Weights of a small transformer language model: vocabulary 8192.
Each number is 200 + 20 x the weight over the matrix's rms, rounded and kept within 0 to 999. Layers, rows and columns count from 0.

# gate: layer 3 MLP gate, 704x256, rms 0.23, rows 158-174, columns 64-127
# up: layer 3 MLP up, 704x256, rms 0.241, rows 158-173, columns 64-127
# down: layer 3 MLP down (transposed), 704x256, rms 0.227, rows 158-173, columns 64-127
gate158,186,209,180,205,202,188,208,236,197,196,244,192,191,199,220,222,211,189,193,180,173,176,200,196,201,161,242,211,182,223,188,207,210,208,178,191,178,177,240,211,197,248,206,184,171,222,176,220,206,194,243,211,201,193,196,192,208,193,227,193,196,208,203,215
up158,193,200,178,208,203,207,210,201,196,204,216,170,237,213,195,180,236,188,181,215,196,221,223,196,208,218,155,174,179,204,216,202,202,212,181,222,215,213,164,200,202,208,184,223,201,217,208,236,164,209,180,203,213,221,209,199,151,221,208,220,183,174,227,218
down158,200,215,153,209,217,214,210,210,178,237,189,161,194,158,206,204,188,206,154,223,177,200,178,189,198,225,197,187,183,204,196,182,192,221,183,198,225,201,221,181,200,250,212,195,213,219,195,208,213,206,202,203,180,201,204,195,218,183,203,210,193,209,223,199
gate159,183,222,186,207,211,181,218,203,174,206,218,209,213,208,233,199,164,226,178,209,209,181,183,218,162,200,187,199,190,208,207,198,216,221,175,197,176,209,184,191,194,201,190,167,208,189,214,214,223,191,178,211,212,205,196,209,191,182,261,241,195,194,199,214
up159,165,176,215,189,216,194,196,188,194,180,163,186,209,195,209,203,180,200,204,194,191,172,210,231,224,156,233,203,201,187,192,222,178,174,223,200,172,176,208,185,197,242,195,219,163,208,228,216,188,171,235,181,181,199,205,186,208,217,161,215,236,213,197,177
down159,167,214,200,193,164,191,193,215,186,211,189,186,182,180,217,238,168,223,175,181,212,187,196,176,184,246,170,199,217,197,229,198,209,191,190,193,238,214,172,191,178,234,210,222,193,178,205,186,176,155,212,207,214,208,192,173,239,207,177,194,201,179,196,218
gate160,194,180,216,215,210,235,213,191,174,205,232,232,214,189,205,215,183,160,172,188,197,239,209,200,192,186,196,147,181,232,206,185,177,182,211,241,218,205,215,203,192,223,197,186,224,197,225,187,207,186,220,188,240,162,201,189,180,215,200,203,198,174,227,204
up160,154,187,222,216,216,177,185,196,193,227,143,166,190,171,221,182,214,231,182,248,188,181,172,189,207,235,218,205,234,194,213,241,206,178,147,198,204,175,182,212,202,227,198,218,232,198,227,234,223,214,212,233,181,185,224,188,198,176,215,182,164,196,219,202
down160,177,181,143,189,223,214,226,202,219,180,179,224,206,178,177,197,210,200,156,186,203,213,169,200,195,215,152,200,230,221,195,207,211,196,267,194,203,221,214,157,185,187,202,211,216,189,180,156,200,217,227,184,212,225,190,219,200,202,204,207,203,210,241,231
gate161,190,189,198,187,224,230,186,195,212,188,186,204,236,196,204,173,212,199,222,172,182,206,173,191,216,181,196,208,208,187,163,200,200,234,211,189,195,182,231,165,207,237,194,187,204,213,146,199,207,202,173,206,209,208,205,225,209,211,170,269,189,217,150,206
up161,166,207,205,201,201,202,211,228,213,172,223,173,172,190,180,207,176,194,183,187,208,204,184,230,204,214,208,196,188,187,220,220,210,206,214,178,213,206,192,200,238,195,193,214,195,179,215,210,241,174,181,241,214,192,191,191,169,229,211,171,192,200,195,235
down161,207,204,199,208,221,198,181,192,234,199,204,185,179,232,171,213,188,212,188,187,201,215,227,193,208,182,208,169,197,160,210,166,152,153,241,193,196,168,177,214,235,203,204,215,192,247,202,241,183,195,204,229,234,217,156,209,198,190,229,191,181,206,179,208
gate162,216,187,187,210,183,200,175,191,198,241,202,169,247,222,198,199,178,199,189,186,174,185,223,211,188,208,167,189,185,195,192,161,158,213,155,173,180,187,206,198,187,220,199,164,198,200,197,202,200,196,190,169,190,213,255,194,231,182,179,179,164,203,182,216
up162,180,185,191,202,183,208,182,196,210,235,188,187,192,224,170,194,181,201,206,174,224,192,244,196,217,201,222,171,229,218,179,180,204,207,192,219,192,202,199,191,231,202,180,189,178,220,184,213,224,205,200,175,208,185,221,227,192,194,194,180,198,206,209,208
down162,208,204,192,208,170,202,198,200,202,202,198,225,198,213,231,216,140,187,159,194,198,203,206,194,210,210,196,191,194,174,213,190,229,201,206,164,187,205,178,227,195,237,224,186,232,207,212,226,206,220,212,156,225,155,224,216,166,193,170,196,228,215,184,180
gate163,227,197,218,174,224,216,235,217,186,191,195,174,181,219,202,185,231,205,191,211,216,216,231,218,181,174,243,227,215,227,174,184,171,208,165,230,188,169,186,193,194,192,191,168,222,180,216,167,209,194,202,226,174,155,198,184,187,175,196,229,204,217,210,214
up163,199,175,188,192,228,185,183,227,205,196,178,194,198,196,233,189,215,184,211,203,205,207,193,209,217,191,218,204,169,182,225,225,212,197,185,207,226,167,228,186,207,208,179,219,177,197,178,196,205,183,209,148,210,247,208,236,182,198,230,199,222,181,217,174
down163,233,195,173,217,192,221,189,197,191,206,255,189,199,212,184,220,186,195,184,182,218,218,219,178,172,209,194,189,201,180,231,227,200,201,219,159,205,207,204,198,171,204,207,207,193,199,205,187,170,214,179,219,190,190,196,206,173,209,208,186,194,185,182,221
gate164,203,193,184,205,219,210,216,170,233,206,194,243,219,185,214,150,178,214,222,191,176,210,215,185,246,187,235,184,197,218,203,181,218,208,198,188,207,184,184,151,179,219,228,199,224,168,262,161,182,260,195,199,198,222,178,218,196,184,194,246,230,222,161,191
up164,141,214,177,215,168,186,187,180,203,221,186,206,215,211,226,163,208,194,173,186,177,221,201,167,177,194,192,187,178,213,160,207,158,202,212,221,184,235,193,204,229,184,204,189,167,192,209,223,180,229,203,174,219,189,215,212,179,195,171,172,184,222,162,199
down164,238,165,204,206,163,213,190,199,211,175,209,222,202,208,202,205,218,201,231,210,178,216,163,218,231,212,220,201,202,221,207,175,204,230,203,179,217,198,191,199,194,177,177,183,204,207,172,202,206,205,193,222,222,181,171,181,234,220,191,208,178,186,196,190
gate165,203,175,194,200,204,198,229,205,199,194,215,251,220,229,183,224,204,205,226,200,162,171,197,175,157,156,225,215,190,165,173,201,161,213,202,206,196,200,186,202,191,208,184,224,214,232,234,189,184,211,168,191,181,209,199,218,214,232,209,196,208,220,175,218
up165,236,205,184,222,199,203,201,217,207,231,206,194,189,176,231,223,225,201,186,183,216,238,175,182,226,181,206,194,219,197,235,206,195,198,172,230,191,250,204,210,191,188,164,217,199,190,210,246,214,217,215,211,224,220,218,206,200,199,198,175,195,191,187,241
down165,193,178,178,220,202,200,205,165,206,188,200,207,197,214,194,187,213,205,239,159,212,197,214,212,216,208,176,188,254,233,189,201,181,170,209,202,210,227,182,202,201,227,232,185,203,233,209,213,212,223,195,174,211,193,230,191,200,205,239,179,205,202,215,174
gate166,216,161,172,200,224,181,210,219,211,196,203,226,194,201,194,193,178,207,190,198,187,171,163,230,189,176,194,206,201,156,199,179,202,205,211,194,164,211,201,220,217,197,218,233,205,191,186,201,158,178,179,213,214,227,219,168,196,194,181,209,211,209,191,171
up166,191,192,237,200,199,204,234,174,182,197,186,191,198,183,205,219,174,229,212,172,238,202,226,215,209,235,201,193,177,202,196,178,209,172,225,177,234,202,206,217,187,230,202,211,175,172,217,196,193,163,177,228,203,191,238,188,188,235,180,193,200,186,178,183
down166,201,177,188,193,229,207,169,210,193,179,176,178,183,204,170,220,204,192,184,208,167,212,183,204,192,166,214,196,207,204,214,191,169,207,179,194,225,239,227,217,202,231,198,181,249,201,214,227,190,206,181,216,196,215,164,219,201,179,203,174,231,192,221,194
gate167,198,194,181,166,218,190,158,181,190,169,202,228,182,197,158,198,179,200,211,178,185,213,211,200,219,224,191,193,182,211,201,212,235,235,223,166,219,213,181,207,193,189,234,221,184,209,231,174,218,202,200,189,197,209,181,190,181,199,201,192,203,227,208,211
up167,202,182,209,225,240,196,142,188,218,201,187,214,183,182,184,239,214,226,192,197,236,197,172,207,191,179,180,192,204,173,204,212,185,189,170,204,215,185,231,236,192,189,180,236,179,179,192,190,224,173,170,194,204,234,201,218,186,192,225,207,218,221,189,210
down167,185,162,189,212,234,207,189,171,206,196,220,159,167,197,221,224,191,201,166,207,232,196,182,185,220,214,162,194,191,238,181,198,200,201,201,202,234,165,202,206,209,248,176,174,203,222,196,197,219,187,193,160,197,206,205,203,211,213,200,231,194,205,214,154
gate168,211,230,225,210,216,219,178,185,198,232,225,214,210,190,203,228,205,191,225,217,160,192,251,204,223,197,222,207,217,177,256,212,192,217,220,201,158,227,185,165,184,171,217,195,194,188,183,247,219,165,242,209,153,193,194,209,207,206,182,217,213,231,219,161
up168,206,199,222,165,186,192,210,229,152,164,167,188,234,214,214,203,163,207,196,173,198,210,184,194,160,193,189,199,179,227,193,237,213,188,241,181,207,185,173,211,205,158,202,193,199,231,196,183,238,184,225,217,214,203,196,225,195,166,226,191,185,194,223,196
down168,195,215,212,212,178,195,194,205,188,187,206,183,186,222,219,183,209,201,202,167,232,218,154,204,203,218,172,195,165,225,203,213,189,207,190,174,222,166,153,173,239,164,249,175,176,205,212,186,232,226,202,211,202,214,239,198,177,194,197,201,185,206,241,183
gate169,197,190,244,190,188,177,178,187,200,189,243,208,236,196,198,177,222,174,226,217,216,199,193,219,228,173,196,194,220,203,191,206,202,219,188,207,212,210,146,199,217,203,203,202,225,170,218,194,215,211,216,220,200,190,191,214,218,216,226,206,211,221,166,199
up169,205,221,211,164,175,162,160,218,189,207,220,217,201,195,210,241,202,169,180,199,187,237,217,167,209,232,206,191,192,196,225,218,177,199,214,189,172,189,248,189,232,214,140,241,207,208,200,196,245,181,198,212,220,185,184,186,185,190,215,199,190,184,159,195
down169,168,222,198,180,200,208,207,180,141,178,215,204,202,193,167,224,226,206,183,230,187,190,200,198,200,198,197,191,199,178,196,179,220,191,196,211,235,208,162,231,210,196,199,207,203,177,196,207,210,191,214,224,179,218,175,178,189,208,168,203,209,187,187,207
gate170,246,216,209,215,197,197,211,220,219,215,222,201,210,224,211,205,226,201,221,172,176,156,210,186,208,193,189,165,179,214,228,172,206,212,208,199,208,190,189,206,207,186,223,187,228,209,192,209,221,187,236,169,201,191,147,215,210,198,173,222,169,210,206,171
up170,179,174,184,165,163,169,218,186,167,240,222,232,221,183,199,165,185,201,182,218,201,219,178,223,156,226,206,171,225,172,210,243,172,231,204,205,214,186,182,257,193,225,209,199,190,204,172,181,200,192,209,226,230,214,187,164,214,195,220,183,221,199,241,210
down170,232,201,236,220,182,160,197,210,180,178,191,211,225,183,203,182,211,198,214,200,152,227,217,197,244,191,199,204,209,197,186,213,218,173,216,173,189,180,228,209,203,242,201,187,219,162,221,182,231,216,177,223,189,202,230,216,221,197,229,208,202,223,194,200
gate171,173,211,202,234,199,164,185,192,205,214,215,194,204,205,181,192,221,204,198,198,198,200,213,183,217,175,218,177,204,189,194,205,203,230,238,211,218,186,191,165,210,172,194,211,194,216,216,206,205,200,225,179,199,212,195,254,187,210,203,201,225,201,182,204
up171,197,171,202,207,193,201,190,182,185,200,220,139,176,193,207,238,222,185,217,243,200,203,174,198,208,211,213,220,176,201,184,210,191,205,210,207,216,209,231,192,214,217,212,203,224,201,186,222,180,197,181,234,198,212,197,243,211,179,190,216,187,217,191,184
down171,196,212,231,183,203,203,203,219,170,200,188,193,222,213,192,227,175,209,196,202,205,217,210,220,239,190,226,206,220,202,229,207,186,187,209,198,153,191,194,188,195,197,179,162,206,212,201,225,187,211,231,204,182,223,202,242,178,157,152,204,201,231,206,212
gate172,182,232,228,164,199,187,158,213,187,190,209,200,192,209,197,188,186,203,192,215,182,204,169,199,222,195,202,198,187,218,222,184,189,214,202,222,169,192,199,173,207,210,161,214,180,167,200,200,230,193,210,201,200,199,176,187,189,210,206,165,206,216,184,230
up172,178,206,216,204,177,211,173,186,213,202,200,201,200,169,175,189,210,186,198,209,193,190,201,189,223,222,199,216,167,204,205,184,207,193,203,222,209,183,209,195,230,211,169,206,193,184,183,186,227,203,188,203,206,193,190,209,192,209,214,182,198,208,200,245
down172,153,189,221,207,196,175,200,188,208,205,197,187,182,219,186,224,190,215,180,216,211,184,185,233,168,237,197,201,182,179,212,248,195,196,221,179,212,216,227,240,191,211,228,203,220,186,211,158,231,209,215,175,203,213,172,178,196,207,207,224,228,209,191,199
gate173,193,207,183,195,211,203,216,199,200,237,218,163,173,185,177,205,174,184,183,218,199,220,194,179,195,200,208,210,199,208,169,186,230,184,207,238,239,207,240,210,190,179,189,213,171,247,206,222,193,212,187,193,229,236,163,207,172,206,210,189,194,196,216,198
up173,212,182,160,213,213,186,225,216,170,213,160,218,199,226,219,201,172,233,202,205,218,194,208,211,215,185,199,201,220,194,198,214,190,165,174,210,185,197,220,192,204,189,212,179,188,212,173,180,211,193,186,200,206,234,196,184,215,177,216,250,172,171,253,180
down173,179,203,196,194,185,217,224,226,172,216,178,189,239,227,213,214,244,220,161,191,242,225,218,206,176,185,179,226,191,195,188,168,209,178,196,197,214,212,175,240,207,199,213,190,201,208,169,218,212,194,192,230,203,201,186,201,220,212,215,214,237,190,212,175
gate174,180,215,190,189,201,204,188,177,181,190,215,174,213,204,180,220,181,217,186,229,167,192,181,204,171,193,205,186,180,217,210,220,186,208,178,225,199,206,203,193,198,213,176,179,171,209,186,163,204,174,217,222,159,181,149,195,206,184,206,186,208,205,190,191